From a checkpoint of a small transformer trained on Wikipedia.
Size: width 64, MLP 128 SwiGLU, 0.812M parameters.
Training: a variant of Muon for these matrices, 7740 steps.
Each number is 128 + 24 x the weight over its row's rms, rounded and kept within 0 to 255. Layers, rows and columns count from 0. Numbers have three digits each. The size before them is the row's rms in percent of the matrix's.

# q: layer 5 attention query, 128x64, rms 0.125, rows 21-31,53-63,85-95,117-127, columns 0-63
# k: layer 5 attention key, 32x64, rms 0.154, rows 21-31, columns 0-63
# v: layer 5 attention value, 32x64, rms 0.116, rows 0-28, columns 0-63
# o: layer 5 attention output (transposed), 128x64, rms 0.0779, rows 0-28,32-60,64-92,96-124, columns 0-63
q21 114:092133130113113114127121137116116089142157146110109102129109086140170083130105138110147137085130090116149128094151127086108127133080154101164071121166138130103137109125121172150157134123139155
q53 098:130131142132157123115129140075177113091130134117088087107118130117112115108142141140164098106136117122145152121138123117117125140099111190126144130167192174156127103098116132123141131147134075
q85 114:129112131124155130172151077144140128110132193150125100141098087115077146100111137099141124129164076119115124127130127147135113125152157147161136135114095189144107089123138138123146121132143104
q117 107:130123137100108143146139150111172064130145126087100164136077154108136172160127100141132123132150123145128144151132127083130107112081157164124121153167117140122148129128171119108164119130096124
k21 093:090157093141148134149143144099142086120164136086097126139158150114098116135127086162116111128131151096153163135102110127144058160150131133137115113130127087146141127097134134101136154088119156
q22 100:097164083135110139157112106109080142146167156113124143137180122110121171131135154151160132140140143064187111128123121123139120089123130128153112105134123142118138133117151124148127188146139123
q54 117:129124107153138163135092096129095139150099109105084131088134157142133127127131084136099168158132110142161112105120142130116176122135118121135173122123161141125112115143180118148087183113106150
q86 081:120110169120127129137092132119073102137104101096152125139147148151134114175158132109138140147139079154124134099117171171103181090113119128120100108142143143131119165127135141092113150130168154
q118 092:123107118097138129181152117111080182120074122138078181093107168096132125156126114111145123125107121152149131123146153115125168158129104137131111115169138149114119133128137168124100119133127150
k22 099:137097114098084107136136128090121128089112127137143130134117123146154112066157151140106112146132098113127063109176107129090159117153112121113165138110082130137128158112125133116135128108106176
q23 103:137090128163093102164102135076120122115135138124089113129125092123175110150123126069134118112166141133106097174184114121149131101103100128116154126103117143122148101138156124126168123111133127
q55 111:104111146100117123155116123098116137098140122150082136133184115169117139099074127129125104097141100116145097136135110150141147136128109089102105075100106113119128102107152111124147121166184134
q87 103:063147130164142148155119161128101127129114150150105108154073126157102149124136106092105121147187119135112133138134140124123093129136123134137117151158140154142137081143134135096158117178091108
q119 112:121138113114165121103137143099128141104142121130123128144110120110110185111145161129119121149099091157147136124171125055116103085121141118165091131130111176112160127113152153164156141163120123
k23 092:107150132124135138158154133128136095095150092138107081132092076107127066090096160122129159115139133142098131095093120113141161123155107118126181137133170096134110134137135131107155138126129147
q24 117:140169121124148112085093132081137118155084120137166120132094134171102075099095158125119106134110151164107129096108123101129119131148139123138128097155122158099104139182134157120155131115139131
q56 105:164098156155181124113114144097115107126123106142111142153167154135117139124113115131107091144101130105135156102127128143148130139104142115163104077088142125091132186154101108185126118150118130
q88 102:130173142135134163123136115131134157111121110112158150097103148116186122124041095105126089148114127152131121157111128169156124152146123097127096140111143164148143145128139121141103148114090117
q120 134:147111134107109127137095123115149105135193105139136140134101077107150085148118167148119100129099172128112158141087105111090100076123113096136130150140107103120104124115115112129141113126175126
k24 114:117184131128121155137122151143109093148115107084092099092156124137109170118140106137108177117164110097138084109144123092131153149140167123127134146143125125153136155147100147096111176149113141
q25 111:086142134154117103120127117144164156081103100102124104102147145125117117126149131075166122153169120132098101108161135115109154162143126117145125169097168138176141135135097170133161147132125130
q57 094:124102075123131113093139144132171161146103136115134091140127133125163142149172135143184102135182104139156151127140098135102173118099106136109170132109158112124122155126112174132135122111130105
q89 096:126089115118117139142208084121148171129142169154131091114133142120132134087109127171088152129137131146168122159132099124096116082111161131137155136105166124151125101131124110136136140135123135
q121 097:118109135135151149104171108112174130066170125121122088164125121167131115136161119122084150110149099150122136141150128097122110132134155115087157149070090108137129132121141131127132148117096158
k25 113:136136107099135136156150134113128154164145155134129112148144132090151134084146186126149119144162085110161114128149129119148169119102161107115141152142151144172139116136086117117119188151092144
q26 124:119135089118108116182120109124129137148103119082106158123131178111130134152123108112110129128117131153098143134109150152125168133141081172119144135113094143090163129112139128094194148144111163
q58 096:136134115134138125154128155121110128157076166111125187128127120149127097131177113133152124136123101116103128158156148119121183079146129102150095138094144136096132113078130103095143165122121155
q90 087:150151110116133107145101125154120167106117158131081123111154071104074122108161113128155137078115094129138155120162122106127113187161115158139115120121125125125109100122119163159161138132108123
q122 110:106099151136100109148132137109115137136144138107124101146121068127139127097169085151109096103134147122144170174188119095146114125174118159089125147114131128115112121154143147125113151162106100
k26 105:140144169140161100097095141115094123117132105143132139133157166105159114126097095073155149161093172102151161145101144128132111097140119163153158130115143139123123132141135152135119103108151076
q27 113:129162115120134173149116138132124111136091165183143146113163122127138136133121147104165098145165112116154110134146097196139143123104086172152126119103069141134124132125134123098097131131134151
q59 102:133119144132139152139097141138107119180103173138139156136063123165072154168114081094144081137120148141135143133101099119141134153130107107152114133127150142124099166159120115134131144135157126
q91 091:144086110117163143124174150126119085138090112134128126120093096157111145109114087098101129125142178162156117126098124127093073104126142132126115117181115166093110114134163120138119134131141121
q123 104:095127122135141119101127114118088127122141096166169096135107122186125121136156132100119138131126115146123178150122121144106148157083135123208138121104108145132112139130095120117109102075109146
k27 093:095140126139133101128114120109129151118146079170149133110106128103155142141102092095131104139128138107087174088086125112116130152127148095137118153077113117094165090139168158101099116124132125
q28 098:101153148122113118138098138104143093114101135114108118145137088139123095137119165151127100128175154075153145107112139124128145135145114154079093126124125145120163148176130125146144116178110189
q60 099:086124136103124169156117107098109123132086089072146115117114126140112124147119158133143091133123122147175092133096110109156145134138138150141121148080087129121177165134124132158083131107129123
q92 084:153110122155125137139100124084118128127115146134166125122158117146104124157091110132139134109132097099110098125194155116107123116116112053154135119091151129144126127112166109113149149089135080
q124 120:095127133105156124110137152119111133078123137136112143099131123160159135154147123100133110130150118118132161115091122092083132104157145084129090158135149126173135153088140116128121161128070178
k28 088:121186104106098110100144113143140135114133155140111117074139135126114132126147114120116136174123155105132096106075133170123097070124145111114123128111159125104130077129152156113126090151149154
q29 122:123151149166164175138118142106115128143116106129147154161105160190116152173120169120121090139128159133133166156136174134132108147134179155099116130117129071115129125131114119111137136132120149
q61 116:163131127106129096106124124151130141116124113143158136151110088128133147081137106130084121099092150147106141128116129148086155183141172130094122079141125124119089152124101092154136121093110089
q93 099:115150184151117139112125120136113146137101117139124121145115074133144122121109173130089152101088172116112122150120119104163081116095125141149151116167110111114136158142098143123121188088116124
q125 103:173128146110114137117147129081151139118117137119101114110157126161138123106070138142127104150100118135143138132084132127126163108179075185131107104122106137124076112124144135160120102128093119
k29 088:173127137156122108194119088131148112140146136121127098140131141121141135129146173144106148094161112086140130137158150080128136122145122090109157113113128139129132104135109145131195103112137076
q30 121:102105097129126114105166120148119113140116104153138164107132142127130161122103140115118111118117178162162140101155080120088089086142152087120112187120122127110125158162107150149154138105133110
q62 113:141095105131154148164147097163139133155142080155136123116118091084148124081102093121099137138123170133106169136130138159170135157154121148136122136124082072121143141149143133137110125110100127
q94 107:101117116126142116089189112122147120137142109109142130103100074133109126100121112102143136110088132157119170143050127111129144117154130102132110112137134101156125153113159150130112113164105170
q126 096:165135122129128164145109119121094102137136165129112134099150112172151136120124097124161101151129174126130181168104127142086124134130100125140168115088108141113119141194101090152124112144127133
k30 089:110107179116103087113116093094157129145122106114129108166126139161097114148140119132157146095170096152161106126105115135129110104144169143154125181145103145146117090114094112135139167148145134
q31 126:128148129143127232108142146116087126128119112148124143135139143121131160124085106133108152133114115130120132174136140154116121124173130139121130157089158129108172126125082103129110093155150140
q63 110:160120135134115169086170172118173125180148134139144142149143148110113139115129134125103119114122155108128149127116122177138131133106109144143107117121136136156140195115110142150106058126143161
q95 122:157134112151121116087091106094154123113149110127146135131087119117174136132119145127132121144094152120158141114092133133126113160120163134156105086120086121091102184148156132130080134079116114
q127 115:128145117131138129095104095135097139185136099112127117089136131092162099112140106143148115160131149102132128109103078157110095093159166135174092127143162141103113143163142123166135123106124142
k31 156:126120106097103138197119132123103169113134113122106128152135110140117149114158128154127137144146101124129096140159058092119186123136123105110144133157142122145098135129134140130157183125083117
v0 102:109151122159137096172112134097116131132101149116108107110127154143146091097115149055135090098141166114111079106126140162154100106153129130129117176115135135113117116098137126141118131177118150
o0 106:136103139104145125125103141149117095147121111148108156092177119141130153106109105095079125137139124169113169145100109101169146165131098160073133141172103143092124114133114098156135118123133121
o32 081:127117177126084095098156119143153153100127146127137112133134121169138067130126111120166172138159137145097117126137131177137131112127134132165136156113089106129148129154101101108177116160130160
o64 111:173106118134112112117141146091147159156101123152161110144101127142136098143110095141140089158154135112156128108169096139160146086152107136143143162151101080131097133123150133127166100146160101
o96 096:135137159148119127173120097099173141126124136150129090111107134132125125147148129127126124071157121071157120136120115133110129116067127072132132116153177115112133137140167175160119114145139142
v1 100:154140124122115107142166095115124116134080085158127142126151113129067107166107135107141127162127124124087119118135135117173119152104116107120084142171158178127115141156149110131126170093115118
o1 096:156149133106146129120138123129100056139116112132134149121154134141112107152068144128089123110144095119131121100173132098109089176122150149127115126136098103103106159158123098139120109099171107
o33 086:135109141138116146074155148156117148134146152154093121122178104135142129089147122090119174163098181127123114113143136154144137076119103128162173121130147178135117130137127137103105132139099125
o65 109:106125073100167157098136155149137104160114129104109119118124128125098128117160145133126165106130163145140100140102094138103084150174137152123133126127092175114122131108098110106181124098111111
o97 089:132153121138111128091097110069148106131108148131144133137132128114107131171155131124153149183133111109145136164101130138104156127171153094130122158124128157138190141133155118130133138191091125
v2 107:119167131126074137121116139121135182168114127132130167128078136123094145108133128085085121109135127169112094118123131165127129116086131131114150093120137122081159127156136099120155158106124091
o2 080:160088113083118179158126113142106156148132089092112151141107106123145114161106092119077173140130146134118163170140117121161124148132103138112123153123116112161105129116118154163125131114165104
o34 103:109124142117118167125138164134162119143098119125083169125147177121115167162093100119146115130148102155090101099166138146150110098118152136097116143132141169156091127138135164109119107093155127
o66 101:125145134151156126126124162154127137106091134139184116119149124132124129156154184125137131142157109168119145103141116101142118126150101126113122071106130141079154149174172137110141123119079089
o98 095:124151156114075108126106108072137119128129159107092139137151103115108120139154146144088127094113155156122102148134135185148100118141141106138109121165126135113176101131107080137175123139107134
v3 099:119091123144123153130164166170130124185129103100094151149105131137146084100133125153085104148118090112117091120114124088118112117117106128109121143145103172156143142135156164096122095155132120
o3 094:124136173150122121117094114100164130133125149133131153094065149149103114102148121156145119133118149129133119138141137149186138144170139100117137141132174151117169120101116135091178144126120178
o35 081:085104160130095197131111118144124154101166115111136152114124125131142161123131107094110119110110141131063149136150143108156133124137140145090161159156096120112127092126097116132156152132144169
o67 133:104123149090131084120122120127111088123130149102127114117144117112156118151146131092185142120150094135120176112109096082103127095122134139093096149135108150145121149143136128087084084090149122
o99 079:121116149161125106147127147154146139158135130162109149138151137106149114163133139123144140131163118138143143142107161160066121142087118115136101077145148114137090124175157153132085137172095095
v4 096:120114138137182088104127121117173167145112144147146113165163162154125100075129111123106132121073131154123181113131139123134106146130155112113114131143131096118170098152097155156137131119113149
o4 072:113104139129093126111111146113116125075111145118154099145121129101117141183138128116101146113120148147099101129126082123114149122075131148154161107102189103125114134128143163093102125089116165
o36 101:149164129140108117099132106151110134093133117128143125146099129123099149145130149132146153095087110133101150109179154127046127144165108144130114094139083144140149167124099106136133150142126088
o68 123:171147123126114123123118119121110130177126113137075127145150130189157071114131119143088122151149125106167111123136126116141172149102101131128128137159105169085127180135135103149144128137114104
o100 098:172130172135167163142143138088123137159144156150138127103103102146127128121132126094119119096105123153138159115149115147163140085135145145120131067129163128101177079140111114124156124095105136
v5 102:154118154156127137125089120122146139117172114116119184110151132129135154104139133083125131097108106106126112149101090116154132100125155076138096130069122156137090124112159131170147149096111145
o5 098:089110161122140161128144169106105124160115182138120086141119165151142115155119138102078118081134109115134089129116124103172139104127124154107163101142124097151163102142123147116092139120147128
o37 095:099147149132144116148179160162133135122162099117131123136145098118141093136175141129153127145148152127100101163112118148171134117120162140158163143086100147142124126143144163145087158150160172
o69 121:138135122076112109160096090121129107147121095129156115095103169139178123152079149133162156126154163099142141150119152095122133153081097112124122132117163110117138137119089110138157130146145105
o101 095:126149151120091167117099131093147129097146118169113130146128124103138107135087106184108126164103120180124143146096131088128166104134123132125081127149133124149140110082148128129136122106082099
v6 097:119128074140105119120101154129087098091133116113118120125134161089094101107135090143117169099131167146151110116135111097134091151152121094157147120131084139144152080157154135130130163136121104
o6 100:128147147097149140139075080123130106132135140152090139125120122141132123170145109139094091124177131128152139112154103151193119146121152138120126140153106156148177141132131120110188127117149158
o38 098:094115143135129112099134131131118113138077158127132139133141156139110091126105112099082123134191145113164102111138095105137117090126143162133121147133168109157122088126155133142144089163093174
o70 104:161099133107074132085153157132119107137158139138153076125117135123162117138099116148103136160117138182122127146119166142136124115113119119153126093170099147151099149106082104136081116142121112
o102 098:127158118134113113111118133098153089125134136125122080073115115112126142141145104095111118130153130156109135111134157099139136095142112109109177125150118134147139100111143115128105116126129022
v7 096:110181089140126134084117108134147114130130128118082140194128134117144134072089102137136168142141139164127117123094150095130149104090114146124140156118189128132108129111128141152102128117137122
o7 094:124161114089125158156099149143143133129088115131113116087159080158121155100155082160148119103158134155135122141118138124154129178120125078141127127148167093125153145116139164126101097137121104
o39 087:137122080107111117101091126114156134139128100114144096148137147137128151105091149118110167194114156086136147109121122140097149144147120179151138119111153129126139127104100145085087102153123164
o71 120:155172095153171153154155111085113128127155118107113101107115171099147176124097134130104126132105112140160136126126147105126104131137134129114174092122108146148179158131153121122100177127133106
o103 083:171136161173120116138139126117123157093167121136131128121132119146103144123142136169169104156125133132108092135168143107200112162136145140150138108122151118146113090106073101116141141093135144
v8 098:148159158091170140094146145144154124116171101088116123135155129134166104131112155124110158153119118139154118128118135153096138138116150090150141184173089103128099128161136107082127146132113137
o8 085:059102152110144121096120154119120162100130135143167106132149129144137122110172149112102163128121099100168153131110107173146185114089113113147114141114160153115132107154114132124115138113109157
o40 091:156123151127152080131141115142115093144114191119129131164169141119154111099089087095118134123128146115151128104139148110139147135086136153139144120148129092134163110084104140117172103110084137
o72 120:110181146184101150132106151119116130149125111102136132164172105131179085159106158115135180154111107109147152139161126094088120152134116138106097100135130136123130136147107154129154110117124120
o104 102:122135168113141122078113159133112145127148148072164086106143100159135127127175158155180119122111123097136128107102121102103134166163126153133153145090100151165128131132109126121098110120132145
v9 099:127114132093126109098134149106058079149108106150090164136136080124098139106105135109161095134142129096125151165156142135110131119139168145109157102139153151117111082145134127136153135120129159
o9 105:113155129126126120139161147179110103165110108135124111118162141170152120156134118130131106129146156175098121154155136146067106144135127151124132116125083158163101190159154155118139134122116118
o41 077:129120079139135113129104136144098077124149074137101133126128139120154109107156122119098107128138126133131087132100158078154119128122149122140155125083164120118119149173198126124087114145139141
o73 128:129172129160123155140122133079087145095104141112111176120137153119130143109198109120107150124122116101136105129133065157112095144133150143107115137142173130124144084137157121125160139128137147
o105 080:098146110130133082136067105088113129149126134136064143108101163087120167139138099081091164132140108108139131135137131104152145155112139100117118113167124119091124135132103138152134116136155144
v10 101:138128132119140153097089109086141132123145146166133107085130100149128089138139127116138148127168118107168133095155137104083144119112105167143137165111110164112135086128156087143137077104108131
o10 106:139095158147150145161148143153138169112100101170135119093123126138132148085136137118115189136123144148164137137110153146068173092102128137145141124116164134121131162130126093143160160117117126
o42 089:135166156093138130175119137107165100145131108130157087097131129170169160108143086119099111158127124147157114159115116162193165136137127138113154126111164099134130111122136137148113113114146144
o74 106:157177120124157120123148140106163090130121137113129081108065129075115076134140096135107156107143122121134121127097069121103136122125123159138150119138154148160140106132159104122150116137114099
o106 098:144159107140124122117132107139118134100156127111143132137073137138102121148155107144099079109161153152096129073116140090131077099164164179140146100134081116125152116113143151135116117135121109
v11 105:101168116160107147116085093118131085178102155113151126109167107135138142133126117149140063157159124140124116138118122125144111128108094109137109126135123093126138111151152153073140156085148137
o11 090:148116111152111113196121110134147118111129130090111157135086150096090136127125107111141154112074102084137136163202162136125137135138123137136127109130092114112110108105155116152126097134138127
o43 109:113152124098127122092135130162132092147120079166128119112147097112161080108130147150122150163174116154112120129097133102116121134127120121128143189156129125139108192128116141107087099150134142
o75 116:106167114143110161135125123109115080111142124082138087085126112107138134149174142120109196148088166159134125145104144079154100154113134134147160122127115136147166138123123133122127129144106146
o107 097:147120088176145114156142147118090093161138149127159114138146156119153132104101144160137099100141153152125134125131116132137072132054111077147129118146170148130155126121131111142139136132152158
v12 100:098131153140130133098158167119141112154112120151147080119116121160148115113144122138162111101130171099140112122145113094112137115145121064141163127099158113159103154177120086132099129117161100
o12 084:093155150086129122112167093098133146106127133131142137133114074145150133154121131114115116117079073156101120104181156138138114118124132118096122101144151109143149145143095108112108139099079099
o44 095:093157119105102146111114144141113138125123073137131124142132122153107103161112132197118136126077135149054106143124136092138138148168143125138150129115097092111107134153096107107105126145142130
o76 109:139132095122153068132101141142109138123146151113169115119139139120128094150149106138182131136162131135122110103099134123136191172132154134157116120091126147138138132072092109115107131106119174
o108 108:144116171108125145140104118159126180187095108126168105125140145132138180132136139115121118084110135114164090099102135117105144185141101122106132140158118103125136156117126106080134119110128132
v13 100:107104141173158143114135113144131136118097133090123121145102121109098134119117153120161134160087112124164114097129101125151111163085137101094132108098091155109072106131179105128135139139164151
o13 103:114095131121187138144097102090118093130113172121122136117126109098125075162129123093078132126152102122143142098127117098169136154128141110090097123132155088134127105102123127114163116093106131
o45 084:131156151160170079183126139110133119153133120100109085109153124156169129106132142140104125116138157146150144147127144126158153151122134180144131145060146145116131144163136155144154138132115163
o77 117:118132174128147170150107133132123137128158135049130154173163118162148138141144116154158154142123146108131123139114174149078147102120147155134108175097139101119151130134113136117119135123096153
o109 091:103158135163085119147112105133156129091130132088098143126124144110152143161112141141137133164136123099082134157160131131102121110175114150125097077115151110116164106137162141147130142179114162
v14 092:126146134130132112144134096161145139094123125124158114137147109123124148084120129133175128088113111137090107187111140089093139110115139172150146096107079150111165138137116077148127138098157142
o14 067:128122140112127088114073120101150117107114179153109140107162103100139142162148129127107109148151157123111122162123072136147130073120150121102143164150085106114140144138151089127129138160125101
o46 100:137130125109103154166140112110089096125114135110163152128129119147095147119104172147120084070088119153130136180124116103095102129078131109118120109136118124146168117144136103146152174110132114
o78 122:124144088107091142122164100139130161114134106100152103111126138125113143115127168117110095123110168187096102162074169119132126136143102155125174135087133139101135135115135139109145133083128112
o110 104:117100120111107121138110118156153173143129119092141126127131071094108117143115133156098142134131120171123153154108180124146137102106128146136101074154086161126158128140108165118172113106115153
v15 096:101116109110093081110128118109158153147139118107148161114086108157119141087141137127121131164119183168133151159116162117112107120107106113101123160119117151141094129154157147150107148142090174
o15 097:137131147118121114157094104094147103144122105167176147120122147164118141177135100100098085114140117129106152125148127125108127154116178084154121145168098128165132093095117125142133108113117166
o47 085:133107106149141146091145175144117158143122171124124118117190105147147127089148138133160142168156092099147096154141110135133116147122088125146120178156146127079146156151130099141107128114126123
o79 103:145137117140118095129125092132095146148142101118098133137145102114138115139164087123160128117096093124124127119118114128114141180097118131114112046085113107122153197166118133147125134134113120
o111 102:133127173151138151155146149140160131095146161132111120105091135109119154130114117113126181135134139109148170101124140150176179129186124157109107121123163136154117065125115150123123145113117134
v16 095:153119135139092106079120160166140173094099159111136112149127144115163127136147119106145095127122112119065129132167149128137110142143111130153175121105114132141100129099120095106140146089098170
o16 089:132130107080115124173089145144172103137142098128092169145139095087127103168139155109122139113129123170125130123143138100110144154108123178137113171146106148135099144142127152134126142120172088
o48 091:148145119163139136150093143167083146098126138101156101158115136130137125166091104144150119073071147124112133164160110128082118151129115137078111104163132091136143113127125110142139130107124135
o80 127:078122151127145141148131183110191091116126176143157111085127143123130098122106140167157119105127140134104123128126154122124129120110135179143123099137143091114150101151144163115117105155165118
o112 082:135163156116106139141207131092142127157130083114128098087133137122136147082139144134131122111107114119141122135130129124199140129158100090103155124123140114110129132094137132117181124130101155
v17 100:131148082119119148112169174145137093142086154140112132113138100108137161120115103137073121112146134160142113109122096141137135159129163107100087115133120167078144133138123113161109136139079150
o17 101:103094122095114128169140124084135120118153130166164138175085123074131118162133095136091107132138105125132169181135122120138099130116149136138102123167120122130171133105156135085138135143134149
o49 093:139148108131139116111146106136112139120112147116111128127148085124129136101092114122096161152158147144101100096097124082115104140143120139126177132105125124109073142170124169134073126098133185
o81 133:149109097136124128140132125142112169118091131156112144112122116123123130055092157138130104153106094113152161110132098089114158104137133112103168125125120140121121137186145171130113117068144135
o113 091:140114139144135144097126128159082126110148127108137162114163134119116142069113128127151085147125133140121108140100131139109165102152161115120106120103162127147146131129144068179068135143090145
v18 108:127152126101172130133131112159091124187142157134144129113139106113160124166160139116137110100147134142100139162129141099153145143118121122150096107116153119160128082139160073101127134170107171
o18 100:134129145164104135131093110137124160154093121139096117128121158138117178107123124117094126114081139139088126125110143095070143105134125166092098108120083144121087137125110102170146134166110138
o50 091:179109139146103132120138139136070101137145124125140131150153120124153047137144154137104140137129131130160148117085121086131164112102130104146114122128139163175162135140136128128078115103113154
o82 133:084158122152126116129125160153108105132082135131118133134158176091120110099126111149086152163121112139126138116162154099154148125153145112130149148111165100120189084134167132135108129133095149
o114 084:107145131153117133139161140134123123155097106138129120105165117124136125136109125135140096113192121145154125115097100086100160155134158117127115122120116107146147174187158157093073167123140144
v19 096:151109113139124126128125155086132105169144131168113087114162114114111081147163148105130108132108118167180147147102101118109143136095090150139161115124153130114108140122110161165107171128104100
o19 082:129099154099132114143155115130100138156146128154090124147111136088149123130085121158117112129088118119110113155157149124123125097150158151112083128051150106155098150148078141119130139114125161
o51 085:116139081118156127099089154093158112148170111133076119125135094092148115126124147124120164121134134125123123145125134116112107141113086088123116108154127134096078135134179163126140177144123093
o83 127:185141138099103107124103134129126129120120168167171103168087115149142124143150139145121190132132105106140138123162107155112146130149110113158179087141127094147126162099120123117125108136122160
o115 077:171154113180137136125173170109102150094129130129179115135117168132121087121146139123146096115163142136146103121122135147106132110143134161156114110133142177091117068135140102148115115136113105
v20 103:094142162071160122120120148121137091136103154126120115147104143143122177159147111097158148125132115164159136137107105120130088102161111071105145082126114148108154152104151169136129119123125130
o20 088:089155133131151140134117105086140126094148159122135162171137145107135140149128095174135120114112120134086113170132138119090118095119169159132135110096172128107133120114154177164122152143164111
o52 094:085106118115140129118103151098132115102170093125134139126154109130129147118156110149165129156131129149146123191074117139150124115124105100163114145119107086087118137196090129124122143141141137
o84 128:138124140141119124108129116136148167109146107176112169175190138113157146135115121148111105186129106136154090135160142157148087136108107093143121129169148135146135134123132132181129125159110128
o116 104:140147126105115163153141132112133170159103107130119124111072162127157182148123148077111137129097135110126147080122140105173131133137111116125137124105098122132122136160139137150174143099079095
v21 102:145136140129136094094149142144125125143122115117168135159105115137100118126132104115132142060103128089213088121128124129121126119140113196130099160121138131141150142129113120092114146132132166
o21 088:125116141105118094074108111178134132116161106131145136094180144172106108144122116098080140141129126162154136130125122127142139111107131162109140134098135139157149079143080124108123140124138183
o53 107:144114175176101121126159127121087130104108128094135113139141136127104191125146124146142138120102118120136130150146136136108081174126137138114118098142090130190162144117110124133156142084100095
o85 124:188131114140184156131166146135120108110137130124122105117130103122092147146119103152146151160160135106169164118108120148105122125148164114174178072125146121101131150153120122118150123128114161
o117 091:089189114117117094161115132127122158162080109141111113121125152100126178101151109147121141100093128140120137121095107095112148132124103095139115142146169107142122162120134134191100144128129109
v22 101:161158125096131099154132118135155108149143116110149105163137131091114150100161148092119128153151158093116100116119159147128113133139090099117142105145085097160109075142132131188113101111131145
o22 083:157134133124136137143129113096158134131130154136178093152067154101109194148116145117115116105134098111085142104106113091134141139161120089102120149120100116120150088142117115168107126140151144
o54 088:091136124179117070147130140125089115177119157117152092132111111143103102149114087145102133133162139105155117116112101120113151183153144147139155102138119125176130099120144108147148119111100127
o86 145:131163113144119120121127140117106193128091125153122106095172131132164102115171186099176102131113142159098117125136119152190113144120102125135095120132136140113125106143162121128155128130136102
o118 076:124160120116107162086124118116113132090136154132131129115127122118087095127182153131129195151171134127128122097145149180174121169127112101129139132160133105152127122113130112095104105099125097
v23 105:119134098143134122122127139174080134096132146164087110122113112156132144110142170122126131144144115099152154139121105127094083177146069119073097131130127122125134143145103079127148122097107126
o23 081:109152109105131124119168135153106124127152102143107119130101174095084122144099124147146121118172168130122134107089099134119155148100140183127183120076145114148128107125161135100139109153112135
o55 080:100149130149162132133107153082098087142134109105096098089150133118104107135153142138124115182139134126147108164121094137110124115159142156146105144116168101122081131171169142136088140114110136
o87 143:112110142119120111120108103149165130128102124109103121133148069117078104095135108099152097100105102094123193137110137110159179153170151144116087125147115145129112137128150126120152120131157125
o119 090:121158103141161139144147134142131154157131122107106069088136121164175175117118114093113126096123136125138139116149145098118076144161099125142107150114126146111130112151126110145140144074125073
v24 101:090138122120147105155116107127172127128130119145138175109157094111147118108118162159121107134114129106144147121139112117145099152169118135124153127120182191098128105094148105088080153119137096
o24 089:177117116126159102135124110117129110139112151083155110157113125075135188192145147156138142122100124146123153102177125091136120125142116143105088125131149102114103112134102134119130144100093127
o56 095:096091075123152135135129173129127129155149071128119142112153133158116098149126104178134108156174132133150110104094117119117129132103170112168155142089140117101107106126128164124132108131155149
o88 107:150099133136142117160103112106197081157142144122073156142094138131122157105139117132113164104119148082143113118111151139109100099131100131148172166110110120139128172146110122120125122158144122
o120 097:160143165135155136158114147168139178139150105102150101142131136141118145113125135123137106096154146124169138139142133129126199126146141138121128168094134179135132138108094109139089136105129186
v25 107:129121115103121136168161165116137142099098162133121132131117120111160102154091091121115138139077155123125126130128151099182118111120114146083158177082068114141111103131117123121162131125124134
o25 082:113084142128098134127105148129113090090140089119116128128148141094143072127120120124082110096147139118145147159118148149131167128174147115068142082138112116156129119148136138110179101139132135
o57 109:130137167166109068175144112149123136122113163135133146120087152151116111146123098094143120089084151124100139130151144126112139092119118145140143127164108137159120147133122112140192142137096166
o89 109:090085122084149141153145146138139130139171135150120140147137124097135130126046129123158125100114137134116154147148129098122124108125158130138128146129162155137091105110157144151072111136170163
o121 100:074134128122131131135084095127165131126087165148136138101066114107143134171134092092087148118162112123119159149147130146149141108129137148146138105156156071128115102108105118132139132108115140
v26 096:158119118133122146137120169113135116097113138102135144106109155133130097094161128138108161136158145103133135140123114088148074081096136140128129108209129122078109120091123091124098132123139132
o26 095:098164089124156150148121107150125132123130134106131122139128123076133116158096142176154114153168116103183123135161130136192122138137169092148101164135141158136131147147118162152139144137109123
o58 106:163117132146115118151163116097134158146109152147147115140107155168126140113128126075137103109122137084138108119119119151168167168111120159092118132127147080144132122122118106111147089064119096
o90 104:125096113127109171130079123104146132102141143166108123135118144092160103105170144125145094127158137123159099118161130136149058079123143104118122137150102117114162114127166139111114130106153156
o122 083:111146099128149071112136136128151124136130126111113093091104141142131133086150123128111097163137131129155117082083168106159153116154093146120162161060131136119134106107139144126154168130118134
v27 101:128097068086131156153113078105152127091156131118126139136124144127134142107110107091154089123123153139129121125103058147094154153104115112140127107166123140180151137136120109114114108130140145
o27 101:152146123162128121133124138140160126125121167073150080122113161146082087121133136129108107168143155086143099086146068120116131130160151134122123133153122146132120152140138144154105111120124181
o59 082:122130119104159129139116152160099146151102063141110117130120094109117095104128115140126150168149179130125129131139145106172175110141127121143168172133149104116143152117131148157180137118165148
o91 113:141124169115073092123155063133112166090147131157177120142156102143150121072116131157132120104142121161129132119141132138142162142105100120119097141112105098118150149111141101148138133144097125
o123 100:170121103098106112117140178137153132114091087142173127133185140168131134128085144146140105135134124148085140164138121132103118108110114142117139064085138136106133116109107165119111139141121121
v28 095:111150118124115147112123093120111166151104128125133142144158128122107080140104178095111157139185138135169125126182120119128158139157146124126149114143067111146120150103101148120092116088137143
o28 095:129109138105123101086139122108140100101134120125157113145103100105152127105142135148157164139133163143154131141150174133100152104137117138184070147110149111139081126087143114123119123163090091
o60 092:137171149173129136154164127130142110138097212109113099092124190140098086134112103091125117119142119111149104130138121150145132124118139133108154135123130137124129134178120111141166124120132164
o92 112:152142160155148118111145124166079135150117165141181107118126114162124131168190107128080130144123134152121117138140140147144122143107153101142179122112120115095096143139090137110151158104104128
o124 097:129114084121140142146119096128089158132168128149105148149144142124127169143147157159127117150137132119071117118106090152128108133159103183133133129107088116127096162112132105134068139121152163